From a checkpoint of a small transformer trained on Wikipedia: 12 heads of 32, vocabulary 2048.
Each number is 500 + 40 x the weight over its row's rms, rounded and kept within 0 to 999. Layers, rows and columns count from 0. Numbers have three digits each. The size before them is the row's rms in percent of the matrix's.

# v: layer 13 attention value, 384x384, rms 0.211, rows 269-289, columns 128-255
# o: layer 13 attention output (transposed), 384x384, rms 0.19, rows 269-288, columns 128-255
# q: layer 13 attention query, 384x384, rms 0.167, rows 288-319, columns 128-255
# k: layer 13 attention key, 384x384, rms 0.167, rows 288-319, columns 128-255
v269 091:446438491548470453535463522501504457486478459512500576551488447465563475561499573461449395465488450494530442546511445477504479533475501508501505440471525478521457531482525445515548438526552549539515498427440513494529482475590463531546490511452507507507436512572504495563500523492472449492597471505489477498486453527504524496470507521576524503474464534460487511480490437545521501458567
o269 095:510467502507517524435485523495496491473484471495544568517484497508492497459479458486555528512517546492490504493496472495469544514488532513547515589478455513527468505482441580473584589488506488470466540528500373554500547528438491419565462423547513568479547491473492462501483512511512577492436468462436528409530485441545539465460523537456510521413570454507471559549502496517453471520445
v270 088:508514557512457501442447472521523491478518463508533523479443420490500551512533550476566495538545486556504492508542531408419572492564502528473480489418501567586483500464524522518508511414483527439497418490566443526461504523553489556469507503475508511589493452446536490421497486513436505499535488495506516451547465436475493503475500527433542405533497471569540505460542468467462540505526
o270 093:477434460486577520527432543504508431528429482548522488430452506441463551452522483480450478496564482449429477454461489545430381456513576545472494482505469519479487474483452480522523534550487418576570520502443493518539459465467440500476589537493549502504495492505431482569455541446509507487550474481472456481413464499490465460428524492464546495485467545520503503506465553549603534497503
v271 083:456461509524475554503484591552526410493587559471482513459522446555509567502509513523468470550510457465439514470480461578517512488556470476445540569473472456516518539453513525542522567487581501495495466458478469488533532507514519589495506433419488547446523382427477467502455544499530517438475558518413523488447491521519502434563402423496463475554489555500489505510504509483502537483457
o271 091:565477467574508457564535479488524523488486483444569481591464503507466470501517497477521539426516479434467539551526486479533508485537532541514512487569503487536512561505476472437494509537515530530483538546566546531485458526472452519450443486538483533536492581552498601529495471525557512429516532543511528394545520536520493536485522596565514484482469489490536500455423523555517523541460
v272 083:444511465484525520586470435416464513490456469499505488543442501468513438543499483470456483521570455462478492522516534492491436539507517464505512464443455483519559538522443515489505494529459504531477509508521448480418442529485485437541534572525491443456462493539536470494478578453473511504561531480524541469486498462539438489497510481582511579494590446496546510495483619488489478540477
o272 088:517497477500471497436577524528488521460538539456603578515544504504497500490550545498485503410473504503488471489538516486533488409582485505506439575541520541529503501529504474492438500464569424500392493538485478568518469498453482517512443517466518503492486485537444547480563420471506441514467435544471516478463482492511537531499517549468527484456511541493451488555540470494485496424528
v273 094:441445455519544420480518415536439451500511585478505439509533553565433540456470471477495452511515523480566524520537563525506510525514542525460517424541535512570525558467491534485509555455472444518510479446461443538482465496565506578519525507516522528508501527475543513448545505513513481524537503514535497468451500501503445482431524488487553478495486504569505520504429500502490512448416
o273 097:556498536483432533487480501481517527468461451543558468481561467573601501536508469516524487525484478507448443501515490498404482448486485521558471484457515498502466552537525550552501433439500457508547501528510507514587562464437502497513477502504474415532530544498499482606498457513466540485545500455466512533473465518547497489480489564474513517506567522441519462507456554484488532489572
v274 091:525457479541493530401483527479512475562466508494496503471524578480496517493483474477506492492606441503449561505460463575454463437474434465545477507539477448540468446472495533416506442544475507458503536531531441480478540644493498463444588518478432519573495539545507521507417514529582516458504477444506452542546538502489516483468451521494521502498504525474515501475539576495517539498472
o274 092:508490509480538482562439493488520501544463443515451508510466438551547495554529467527538493524450491472545499505509542493545562490538469604564510493433599419487464605527565438503503537470564466526567495468488506530573491450478553565469438493557521461475548504592551446465472502469501495509472464484485510449503465470470545462646529502476437490460528457505520525561582525459479496522551
v275 085:425545534413523476473455520531471549491557506460466478474525478502497468553487399527516456444494506482483512448534455512485466526563594482476494523487538524476442492555514540502465495503486465468492478485549448463495490421485477478521440466500543528513579441433537488448495521611479496526575419544509439519441551513480481434498439511498506520525444517469597525423503497491472459475487
o275 089:497437502509497474491515520418493497498449590508473480557477478537458519458428504462522614441526507509548519506483566476418586501493484493563441526491539462560455506379534415501475546567541488471576543489441489473456568532446503529496522516517498514519491486496429503545449444448526473472527467424504512460479431522543535529597528498396509556470551524525490530482473541432542501496497
v276 083:474506511565520487455524517529444486441543464530567458502544491515523572500525508554463495442445553505468484485492519537446475459441500505465538465520454523403550560455481559518518541565556470533446573502453464485524476509470491489426510540434435506479571447526513524525480449523362461437428573494490495499445495502465534422506472481522530567517469528434419497499497523461482427546410
o276 085:496529570398474528500474485508544610503460451502469458499447528549498491540476524467490421598580447510545526530548479488452501532524512498514508534527451485546479459471557541521439447441434496554475435481482562493524466497475545504584587507511538473421491492500485478484569418462527480517602528513442543546602523525507452474484474489560531436594565434492460540548510495482549527485519
v277 089:503565509592533434510508512499506505556421450539502421518508542478526447497532539527501512496528484528429476518520511430494519540487537482413501498392463533496517470512430476503493544516502543411568447439529483499492523495496466524517497498468545484541468477546511464413559548486491454566484509486556471447466552480493459592518448553488495514501457494478477528465471524491519491503489
o277 090:523495536447550515503510507528494426519544478502470537472518505507523546515550505463559419536454510530508555486531467532486466433493542545533435549492577481521513452492455461480436508548466480636520481464510433487463490471523564482505520518483504475462538567533496513534452510541484539473464478514459478527503479503412544520444523448447480423503476487531495522514507457564579458526511
v278 084:541460503568499498530500491505562557506499448536533562498495546468474543470490454543505493496508535557527489469463523395557583466403537450519478493464555514520517506428548525480530527469457530519541506526495454444527466503599464498514462502490496558442454374387525543488515533538421473501520408552504441543506418456471505491479546512559586460462410568530476432504494525481504534544441
o278 091:498570484438486524518451594474445493463466466416479443422536486453461494476525549518475503493481516547467479506493498521504470503492518549506576472436427545467456402539470460503472551489502519538507486469550533506571529501506436535515502482528572531513540471504500512455467486482463533469496584433448502542470534476555530485541493566457498574476469510545454534448508482480473481482498
v279 091:502535488456449525498468492501502512498495495473485532508543517477539479476552466500477472541489421562462482480580597526543500456535490527547528439466492523468504497487491520538536576494464464518512465532540506490527466512560462486533484517545456506526494444465482481410496477497481480597506488552520502497501501547496538530579468475532465507434463438476512550467539497490520547524475
o279 093:524499456539529476572519462547533493447495492610515475533487479534507521548529452502508569515523508454564518530450449504476500455471538488492526499454468495554478546478498459509438489424499449556501518505473566532490536476476488598505547438508526464477477436509471494504557479503544502492492494512481467531574512495511506487511523537571507515572461447511520523427487470545467493551483
v280 082:575505493531531503496476438493541543519491538491487394428471455455527493448488480407547478545513491565548467427463545490572485524497493467468493502453547551453487598451430503529514506503513500520488505529489437562479519533452591471545468470521564459523545477527487527469510491464536496548431493453506489512425534489528520513544491500430514461490527480505446514459482529520474481527513
o280 086:491439518541496551427446562448556506543499484536546552548510614569497534590480439541518471508487534544400507467568513458444453545534534494523466433513456508516556429548496476475484542475467488475482515514425514421492561487473435493515526475504521476519503492427538469508563515479505505491542477460505556533514445523467428560523466509543436513521423437498488521517472477494480492515439
v281 083:505503537462450550501521399534447549596485498471498484490502508476351467451438534410503475590482546479524494439445562520469526507529434480513500476481485454462470567473507519467508544509537585536496465516535539483492519469509482601499514473553594480528500492452451477470487408535529523465436450535457524567515430461550495532493517467433498488523528504506497536482492544489484442513481
o281 088:451534480500526455495524501493475425527436542495557538537513521480585573591461579546461499526471501523509544524430485493488547445464542502501552387502534504545565454462477540521528460493480486548505400504442531479474537495451504504446463452467456506495470490571435499536565505509476428515517478512509473505477542537505546529453505516520523512451455439481587443502451427497464496479485
v282 080:506399479533519477475525422513487529424464512434421478452505554466509558554536506448516471482519529504521490551505455570482525560562511558505514504497467524528473532520539476517572496539471550560408573502421500459546518562541558512473554489523529494568549530500393528453606501467509525540461468525486479460491559447426558508496492578618430467483498463509537470535497513497509484519498
o282 088:509498454431456512500445508527560451494504488532566485550470447515475505483507393474486539500535506502491521481501474472550498548538406520414430438513510512522514467443443608561468544493568535494551455542585440565544472490509491494498515458477477474478464490535486481537482495473467537495551561522529451515521481511473437481529501518454524510560490553489578522556486441573506494517462
v283 096:484469448438520459516482484478485535527438499519496516514506423520577520584516513497447458456486425563530447547500437489514492557490504509441409486531478469521551543489575538492500440529477579487478475464485508468486487520470467495567517480489469457481491510476520522484526488489500497483560533564513515554600500540589505524483523545518555561467470456447525502511537503588515486446587
o283 096:504516564524489451497496453493483490546549509440578501446510509496434486459574537510481447572496554429517517523498534485461448457450421551525447501561509500494461456415479532452504561459550450474495571486530491548517498509478503467513496574479518589582474404574429440568505515503438565547476450462441443444516487428457519459531492473436451472459483484554475508536521479417495482510414
v284 093:497518469399473449409505379513562488503504522515544522495515474465479519533475547536518545443516454496504498483500514474620506426506489536531519407495485482505496490509448474455503489493565562544555491512500555509559450459439543444454593449512528488522466495517456552507448494538508520525411530522512453512534581473541517567484514457462486528455503507533503557468548434488546468523407
o284 096:519471542494479479474521499453501574447483433544507532425480520520583524503579496605403486580482511494546512483478489508528543515447505496458558468519467457391459501469567521485552480474459495411452547532517472444501520478537467594520395521477448470556514504487572472473500509518529477427502466507508440549501502511492445515524565533542514432481545472510517494565503543587513519512511
v285 084:518519574478521468469541485460498441468481493524538573495523530431525478509548461548501562490521571522428508516458563512515568463541526477496446476488521494486566471468547586442523452476481525558551451523522507574436447539549539481460507478469527589466545493467517553470492515474530444448441481536500478510403567460538535488471447537471479475513544503544450499528485446457442503542457
o285 090:464555385425486516535459476546494475515472527456477418518554501538520423484470508512552450515437475489589463445519509437479488537516579416499543534575499539501463516515505512518449521581516467451495507472490553472473482479486453554451450519585519452510500494493509496499520446571476385531512531420475508497539494531558571469443525456440527490505482564441494470532441481540415546419527
v286 093:475529530513506489507452480466494542463539488545491333469469503520509500409493425529493543564500570456508487511427578526430563450542456498547517413553530479492498422416451545497481565527504487448509442494486490616478512537425426509516454480513570536524436487478472484464587485459503503539466548456520539475520511422515498503452471528501556452464521430520506477514428475551520537532448
o286 093:525531501436506450512514502568528474560551508548465553429562536450492538556492557487529467485520453531480455565489506519517435467489503640412452481430543503465453545503483510486463548558482510598523435445472561467427490390484474474466560486477442439529507512530512555403486442511509454515481471545475389559453462565513515507413476521510455510495545560534529489460551455436496475561476
v287 084:627501576453446524422549495540434568494469538498536521544435545526518516493520486475468574530476487543470513442456549454474514581465463529469556478484552418489402487481536550569467449485466516478531553485485467574551498504503484552546516546517483507454499524523539490511522496400577489507485520585452454488521523520489498525498483494494494509511512522509538634508539557534497496479479
o287 088:495489457488529481518505505553613515476531439577445526478461468467529504522448475514538465551536495511509531562483460522489489472509482552533459520481461509558596589489432440501558528505476477507524524471524514485482474516475549450474489403515521557543518487519435534481507517562531506459508467503531451481571524503480468465500527473529502519484448487496483431512523471596497542510473
q288 094:515477444476536582498526509492466511547470521558445475527467474529543432388467562506527549497456510547526502484553494560475492528473479502429535493537578461435412511469477498505453423450435461567494512551520529558472470529425528453463521511539496503551481463497546422547502542519445467565525531436416436519496442462529528492489552504520529399525491481501499496521501464509468536496479
k288 094:494495477464469551472430524493471506475537508516508492485463520517497481471518494478536504499520502524497521422507487539525520452459553436531494429447542498493478449540521483531490438458600431534443493570521546479436430464513524572515519488455463423514462562492515517511513501577521526530544507481469487535541508465514533487576521463602483481555490424519491486475563461471544524490494
q289 099:409558478545477486455532585486386496501553573518510453521471498514505486565491472503491509461547555436444497464432447472487511546460456466570416467431519459483529487483488468544501562465579496530482474533523457512485475565540558534554506516527494548500473464440417433487534539517444437593479503481471529472461543521481557453556479514520585440525489493459485603486530507587466473517505
k289 094:524526492490474519509459460416491499571579543499444517462463483487542525460429491533488453506514523485405483494480557443508439420470490530477510433477550481492533498508493551480488512441504444456583472521501533492566497526523492459530523578592540487584463431446584515462584491490462511500460516508485539493504486477529529473534454499455513492454544419570525604479546485566483551470505
q290 096:493551559530499462514568493506471559417498494503485513510469482476536468475562485502450417526501507548459468478563471469533544534542517417502437460512456457422510450516540543477468473443480538479490523535435475451493590460564545525486541487525503447550483475431448490451424506488521538522490527458476538494591600426506542544461575572501467553473499542447466620460504450528516488464433
k290 094:499517509505537443549536477554464520439448531541462520520518499471562513485573452478568549574539554528566559451565476509470463450532569491476541498521540523420529458483497499492531526525524528436524537596514509494555561503495538463433492509505501509522502456452510511430559498452465451505462512497513564455482544478492591495547471481501463468503514522472542533483532436516565476501486
q291 102:513566459579469488508509465461532453516491469551397431550514596454477427528454567526508471437493478452513470469434457531484502501483540472540490536477464451490473517451558475561494449574556529470499510524512568496488532503506465476508476525505527512544550517552468504431426568494436426484532545500512505494590503502545474475486498490521452490519551501518492518577445496485495553519525
k291 097:525404497501481470531441491566509583533460570496507471466548459493479486492561568499489529500522535500472536500421444438559506489445516543602490526518501557504467563410480490500535466528459539510471450522536537476530542465496489482577522519464547510504484472433487470524504468489528558459482506527492463529560609545556514497470537572500492529569519482481458553514521404572486523531496
q292 086:440527445542494541525512495500559572491487546581427505455445486466513515472519441460501518479527472563483463500478457489515530517469479498464521506491529548407499466450553512520399479431510504488516522530463576544510495467508558524599536450450485536491535483485490528512494509541521501522450474559540535537485465455505524591512494495469490484496544408495519483494514495490502490384507
k292 091:514511487587568527528525595461485503548424529489476516473494556525488547503543441513535468504540458537457507466465479501583523519482462515508545469530488525406482505455521546480550555507605523503531447508498514507461533468453461532515502499464539527500537519495500500474535507534457398468524573550447483538518538527507471547450543494531576474483500507499479488524525511547494519482492
q293 096:481440554530538502484602523501485506436482534492499546535533484536461523504431457511459503512498487506472445507459492480513527511488502525463492431480494564462505529504494491494511471484525542491513484475431475472489496508496508482548538516539424523512499504444498440581505414504463466483509560469563550498429546528466497597508507550496508537531485513546518491496370504465502562470507
k293 089:536493590548536448455499514537507554490473587543476449512570500551485512468562422541468443492514428522501478492509475555498529450464521559459533502547489507501463539506502527493470570478456467510514498505502500504496551449488575461471464449480511564480452562523507463471507420493435455468496518532513512517487521430470415492612525509522462505467487537555570472427505558529461506446500
q294 100:433483528539515455499499483530537486541523566493611462471530463563481518498480521515552580518495486530505517498469507585429403437537460524503491496588473497483499508576533436515486556484490450454496526517525481558499493495517508541528524486632525459484477550535494468417489479507533506470496482528501521498491446465504499511509385553501510460453530442401494517542499454465420438479516
k294 104:454511536480569490458533519561574472538507494466517541466508473586490512560455369577439536526541491476488480450522514488493476514463518467466493505532525503565484527543522430440531539498528499501434518581550391529488494519413477594517487524531525522535494589513445489476520515467526490509510492500504490468447506575487570504469500476449470459494540490417509525597485532522424492502512
q295 097:476553484546538569503558464536531518525453509453470505483490525512551476520448444471518459544544530522413498455498467436452457484583494541493491505467520528460514510434505571493396504468467432563455473467478518500494480517579447464415537512527464469565523484544513472528560548500471536508491558514545458432542522537497564430486519500507520516534455521458509523519481455501502528531461
k295 093:464477548448425459500524419520536407522546519517478520468506579485539489500536569470496396504502558527498430555499514541520424482523490502476496450456524462465516483459533498532487564498526490455522437548553484493497513506558456452467513593459509449537454422535494535472526561513495507535500539541505433472519510490479554457489470552562538471539490516439517537521504438462500551507586
q296 089:420478538500513553490471531536589564487586556541466506510498497449461546544525479472495532490543440510524434469512603488495475498520539568540508508504533557477501514580505536495559457537518430423466550462455488465510494508501473470539471529481440541527502446518496500529566471520487491458485456546479520511430438480488465546533481531495539506501522494467417499494452374473480462557591
k296 089:478542505502491549510483470479558498483574502493476563476489472419501524587532539548459464432535408603495576575531486553530525541493531425458478510482428503515597534500465533435512454477567435540570516522603505482541525517499567577466476447524476500477523436484432486485544478462509603471493462583459496401441498523524493575503516495507546454496525542494480491469542521501449486558514
q297 095:480511512541547476447540482469511522530491482486443496462521531470460454483442484553591448459456473530557516571456433479491528532470448588557454532433572574553461540593511487548544465481523590548520476448456487506493513487569468483577514478451488526498543538598514412496514482506581544464472458470486425502467544437470540476506475491442512500498605481486534501504513512536528415451505
k297 093:472439532470476460471574561489559513519594550555493512471569524502483537477555535573569492465442413454550530486474542483529497509450554557526520473454537566493488508526463475604569464467551512509545570471438469470465509529469522468523474459488488527463518454465470464562530471499551554542438505533485550465530556502520503510478486450491503514515526499575503423494505506483430522470519
q298 096:420470538572484500489525539504581516455393544437503502484516509542484518467607422508506528496445545560464514504451499492493466553509502457487485477483477470557482513470487521431481425471495477491517494422513495568518544443506529506548469427494528496486532498442505524503542447543515488458574451537488506527473512429519526554435510515554495502559480509528453544529482541418515510515517
k298 095:475458522490472436495451514443546477545472527493466516512536516434488456562532438536532464464507604543549514497427441502441463570539549573499478435578506436524460485507446570549537516436485462512450484476518475540554525425414543432504529412489491570497466520496483482515520448508515497565495502552532486459427464535476574453454467560477474478522511598505428545524493522491499569538514
q299 094:568417437473501552503520442511464465488534477522512512493522492484534516488480555499480483598611487548522441503535470521489440487554528499540531544512436488550504499504478557469555448457567421514442547507586568514523410489548487547459535446542520475489479560585514422455522448553601525431501520470524552409496478500445505485470487528535536494539456490519489477479478446528481505535512
k299 090:523459483473419538587491429531488460499481500524499536495459430492526488575480453476437474505490554528485471547517491554490505536528477500408455516423558486442513489459461490499543500503529499473485466494404547566599492497487536529483566442529450470543506444538466452521475427451462446458469513497437432534442512469429553471489433468449505453522537529460538508497445498490496546544487
q300 100:566567481528554498496442563513526464577506468576453493463511531499465456440464538561432507568516471441445496419486564517557524527412510517479621477418471504499446527510507416512512417517442577450536521556495442515517470496538514515444503477480440452472490517421511529505470466533454482448506542512505537495507444617504444475526515416477531463475541513480547478517486504474525449509437
k300 097:532528519508446479548498509514389494529529471469533412465415540548505495454525534534538500518519530505547511499528497538466536475478471478508509492465458532483505457488469528572458451438482569492460510550534477559512491505455561527526515490530490558522435521545522490493482521418550516495537572541512540552552477525538504485514484479489502495548492503534579524473487457419468560518530
q301 091:481503423524366474539567505458537509513465504522494487482572490497463533473488537493530576501510476507534451512531520561495484513459520505546508494586542565524512485466524480490468426497458450506424477562520502455580423453467542540576493527512417474512574449478515510482551520496502532481446556579536453466507527460465543535470453468439538549427535526530480507537508463582552578546476
k301 097:491492509526469571461561412470530433513501468468462506492564571475499536477407483531558466431496436559515494470531507567448519576433487510502528436505469507513540467520498512531470470471506437509506557538462516477519493529514480542563510446460560484444518532444548538484607498488438535492481515390478519510462498557455542454502532499454571495531526499475515476513515525583403479544481
q302 095:531541462500522504468452527530565497486423517553508494527453556498545489472545488493430515462494544566504401467523530445489547438498521515479477430522527482468510557455593568460511439488503451475533536464491559474554410458463485511536485505475521508499487540542523435491517530457542505441525497432519416502400603498395496501529508602403502470468513518525511580566574519532419530492499
k302 094:559477511523493532571516502488495569448473525595602444466544548544515476538531558502482430462516550448517420505495459483544546496554524517432480479493467576490398471463575543473550505447468495521513510487472501480539480505541565475474554525514437524492443495486500479506505546587494522535465456474494536558450545519488486555535492530516591493492466510510497577527494483459490516507488
q303 101:565571526504402498576471465523491556494544506459488513483471478530474565484505616496512564439495453441522515497508497514435563542499509488518475532485450461510548553434460551490486579573435443489584519514491538439479475556455504515491495508430491513463508492496537502526450552497508596459598459546496482508472489427473430481531506464541494477494477495522501487417503468445527475596462
k303 094:457502490453496505528502464487477546496415494516457432418521528522444509503469636489481498472525509551537513476512422450560491506487453566492505489539535506472507493563542496494454432516479501518519525457510432475498527533478424527546542541479440400479554472451475427468540477460453573439519485546495502488495465505486504483547501483512536495453438461483467445435511458557535521526460
q304 095:518512471549519510468444472540488445592545503435453438440539547519438511457457538511501524389495485588517482494509516504511516479530519466451479538431478459490549487466517509453541485504483526465548504507420493476513509513522542559437520486532538493435418502556467474530509558494425535516530474547473493537510483468539514610468449532505525455444487544492467502480430478550487450448561
k304 092:464500537513536490556474505595441543521451558525446481461467499498461489505507503571456520411494544485534556456515497465500521500560529503496538511463473474488440503474498487472483463522518440471544574533455435455469502446444488457585484473496468527522460506571557478479500519498485540455463446522524505560498511505511460605503498506476551554450440521549491612498479574512526480473503
q305 094:477558467447515511451499468526482499487466546475475466462516486507537449551555480428484549477469548449496471521521507437527451512554526512547499506521559485482501482395501482462469497526501492492513525505529503521503529463418449513538551469531527530507529527478548451522481533415515460486452533566474460577473562541518472605473488485554489549515434492499441472486485409518566527466559
k305 096:617484501506485472430506521520553476504558556530482514500478554461487417428501555486500478500511499438421487469467426527480527481473538577532493463513518501548478455473454474547588511485456457494511446569420442497581553471502501490428492480519502521483486507507556503453481485446459501372484556531524554491455500549452518552513548455501466445511473497459486409458473490489532445560558
q306 092:523432461472501507537455528501485531448499482451441511541530518485530544500493504504538470446458445524492516473514500547478542531478508494520516458478500541531466478454538482528435535556512526530550515472525492491545491468409570450462472534470550571461483480455460495472505504556539504487508455528532449528470576503482579503502494494505442511581525553431460562447441529546460534490504
k306 097:474493470428549536507486583416523463514482463395467513472489585498542504495513480446529486364444457476506507487504481548503555467527496458492428476535489495485531449461518506535534590355461457545478515506469456500428494494526505548470450521548561520431491479506560477510503466571454515434473493510559515456504562523454477508446496504489554518500482513443408527446437537541511563498433
q307 096:530529479553465494435525495508504537470502543543505500530440435497495474514500547546613445440603497514510454483582409541501501521468552456445467535485563483517488497520494534496525546527485473438542504512461507521501429497479506514467543495522476520552530631497524537480525416488466453523556535555470431454515549532465486542540506502454538436433492508436391569486477537513457509521496
k307 099:545522492531464484512460571488510505489509447461506451423488492558438531524492468507570543478434502542431463510541501508442547556510521483550517528543471426533466509471526484526518440542553502413488484559485453525415454567493522533491512494482498524530503463478520489506481526532450538532477526540474485470503502497444499501482502516469492475460546538459534517481528465474529592526420
q308 096:531431465558518574487451537514455432508500504438497505491537504425521513458493536522538498518507437527474547489416472529525437585481495493499520491537422486482513520468505518478523507515534460523522487490509492467473463486438522490489501525459534547457561438498513506528474515536496437511517553457493477490515455510502423475514508419559511432555496535596489478447505476576481557467500
k308 093:461396513392508534529442498458528406495446483493490545521532437473441549459449561478480567526604467527508564471478491519529430478572544529526462533438535492440555472496555516597495486433471457540472540513479513501492469480509505489540503478451506497527536463491499471482405524516558464559536449532587480488538475525512418510425502479482486530496501531472500470457528379532572500473469
q309 094:516627508464438549483499508450526575523549446534490537522500581478453429549534465537504514490527538531458508466504532468471490501520558510494536479552455523426421499461482469497477491525501470503489512447510573524478454482471425585521490441524464518498423497484496505455520431493539502511460486485507597559527544448491491435517507537433522498475498534457503486455461502479478522428539
k309 094:534470520502462506568523543492462563525537475499541463517459458501534537501549491480494501540498455531463482520496507483476506477554526542398554479515452522482526484480512493417492493459463443562553568458555554461467515490497548563469463508548479463494447560456593566508548461537549542413509473520507461467535484435564517440569504560500480473508494517518505559523513585451502548505447
q310 091:501462482492470354553491487512582438461493471581504428463496481505445524562515523427544534503485498530489478452481490430494505515479509508502495547464583455517518527495513491554510469566501529549467494475533505451477500450527509530494432446446474490554547550497454542474519548456479450450423482506523481483506486489577479459487437481388537506462462511409527424504506469467459550548542
k310 092:495467512494505476489537463481497541517476444507360455535537503548597495549527522490450536533542530477465483449535468502482531462458482482509509571548491546484439496473528441520550503437537439486432482553466461505598461532512517475513478477380420505545499545531435584467547511556483569513468572445499514536512536482535482484491526504422516541438556456473447437433472477455486448614543
q311 094:518487538550504473458501523498499535452453466478481501460500533509439452479553462493465489481538485456490547439532522448418461515487511450503458523518557452490509521507524445573522524507467582485524525537507476524530480452499497493445496556472432481493390496553455501531545507507500429564507628426497487515527529527547558558462531484504561458469471546515472510539462505504476479448489
k311 094:495546515595479468496560482529507480548483551399519539467475587480513499502517495446501540509554465516520532437595444453484524570436431567541579442447587522516504548548487531556537526546506445569543503452498541463491523512534480445540451540498523480434519531529470541505506458565549415497462553516525453479528509436597504523452514481497548526463534553601466519515507497518510537503544
q312 100:517569374543450491499471499572494447494527505510465470526531543504538532482490565551511507466549504565513530549521458452461532521421514448458516549461548498513500500503523561546510496495472506459493410456550473492429481520585436485487462551524510468534477554454514481498470467539456521501545536524458556496518443495534470524533477472462579521474600459488454511489580477473462468506557
k312 100:484455461533460490496555491554439432465558541470485465503545543513539509476515495522457469535457470537547417492457434448507559531498585530494520594487474499455441506484501504507422525546525508509503553546512541466452467480532571462437456526498468485461443534412560549559535450530457547475559458454472448486532507499568497555557486487493578506471515471448482505447572530449515520465461
q313 097:498466469504549501455502478480490498528493518463507539469478528480548520463532500536499440496511438571467503526481544471490490552486409492513511465492546562511507562409502453464527530525564494428500464534451527524486425527544519491499547485558543518477538525513489466537447470429514493491495408442477416607519581452510515507568495528490535537509473486503566499438499431518514489476514
k313 096:596453440487594476479557519506507458480578490529501504504504538482470451504479468600517493462592496505537461527489459475429465526487465513573486492460386511496531412472523512513560461451541445463518497500475445495438495486487472511415557586502548473588480461516520514462520474532453502550490436488490505483558386429439511503539530482518512594446488470450551522523541582554452536434546
q314 091:534458571519507466481433514499473500534468524472504474516568485589500607533514532511541569558455560510492495509568475520555493500442588507487562515519536467459538455543450490487464511537473437456528419464518572471489517507530504507519556490561506486513440491521515564497565535569496525487465519505536518539529426516422537504500452549547548473504571537521570494504490516501469490517587
k314 090:460504554496496509535497498480519561488462448523496498503564486549489516501530496560502517568533523492519515496522492493496574483550555500380491485505498494510451578426542541485584491444467526518514494509568516509392431453451482509517480485454513502575481502522609516526461487552550588525460538489535486497440503574450553491504499507529543544551604549470647491437415599518408436438574
q315 097:495507519512566570504434449530501465484461585434482460472528492491519494481503526483457576453463546574494463474550418527512470490474540595517479443559486528503443454491486550444453536549516469548552448488536510471488505510469455479452544454500542485501486509429577513526443538530534519479458527439380487537471459587496546463454497458486591503550499544531473517514552552563472507470482
k315 096:459520559570514572480497484513488477485467553430460485558521523532458511461529486555500452496489515522502514434534489578454474425549572534519413522543521508534480502445532557529516559605511424565485493500478498481519486531417465512514505555485516532540471498483562504478481554492485528453553484508485552521522487498552533555564506474538445460528500512520525484482536555534458483531437
q316 100:458524476575479572410503477489435508589481405454507475497575581478520490529465574526459498531486437479524487513512489487452468495504536489551498447490519512450552461541530424491527535482502465465433526547448525546546491449482554497492465535505470469534558497510496523514493425401483493544518533506494456451446468461542445521487504479482492501522480523520542565455438481496456499536514
k316 106:429541565454521490526497422506419505504481421523482474482507480489469427502470488503495463493475530558526493541476557539579491494475488573495558556476533504457463525436468512512458449511511483484471511440520544521536610468552485476461554557547493534487496484492521539556472472513443449543501477531516501540513542513516479534485557574539497533525523486470521551479497520477508450447452
q317 102:538508507542536575431549499519459492555491475544438497541555465459449592421457479517487503516516431484566462536489502518525463577551512408482522520535449436493486581504514535525537509498477461415533512552596525534492528491540491443514444499570522578504517526555513555496473491494479533575505519498569530506517537470476508520565527479556591493495542459531488531510443454490492481491529
k317 102:509508517477469481510549530518466449491493519457504469545525498433515516487505522573517522480515533467516549530475474413463512502546477511477521518445449449497512515504548540436554491558507518539494526505516509539561579514588499538481573458455475552542468488544488530469445439492562543466517441485515491516505563542525468538587549540520544505476498413540505491529490469498515497452545
q318 099:472549538513488452442617467569473540493543531481560550507426505449505439475552519447500475490497534542533506503489593548532457453484472539443525439457416493506483457468496517438501474508528499470452517445571530584591473548498481512553528478558496504502504502477470472527440532468486555451463512537531533462526464496489526488424466559534467546468460485569468572535581454519505495481513
k318 098:518453468491559521458507487525497532470476584481567486476422446516479465459496448503501557456480528495507532467410542543552559502493430524465424469555535501486492505492536498550528480508522484526444535485516514532450475475513488476551433489553501503502512495546444559501569509494522502490482440472525480439445482529479536541512569507529419441503483554574506520591498529592530511515474
q319 100:502444475531489535437504549511539540505465607545473584490471536493513482436485447472383461583601519554491453483465504464533488548555444480493506515518498463546542568539564500516467451511487558515528533484489425474492502492445493526516468525499459559491501462394469456435509535530495488564542459514453438502567478516512472506530445443510460523495514556572511479528499473510494536494509
k319 096:502530509523457486544530537516519488546465483554519490538551532473509477478474476525548483500502536543551520434505471502553528454479454553538568510529558470540538501495472552510566485477511531495482478523457509451550578414465481516578485454557477527539485495494467537442508461453520499476463481473549496481476473443568539498524548478455464528419511471515516513504577489506489553485498
v288 084:511533502484495531576491464448509493562488559505439489467420509542535530480504437501488521477536588541452491538441485555532445419598583503492536561465526508440517582427562548458526483523484505407553504539482497561549483556492533559530565512546502442442533517480500522454447507470508501509500487539496513525525452493501470503539505498498556545566495517429526513503478526480504489502456
o288 092:552522574553429513503483523501534500514504385545615504498553567520440487514458555441569513546527490450578446495511521537492542557533493493490514510503524450525477466468507412561524561500451439550438500483461497488476473475431496480502517483471471475484489472551498467536571474531476514429523489478461502483507491541419533488469479551528405459473593458578490401507467454495498625475519
v289 099:497498498494477493463504529506460457501491468513468511526413432532520542515560498503373514453535509521467440544553540504510586526477499541538537507560537511546530523485554507532533505569492514498550404502498506559525384518444453558510537580477494491535505456523543449545509465482518427437499439478442438495430518453475542403512485504511455433580503543486494438485530476556525482494476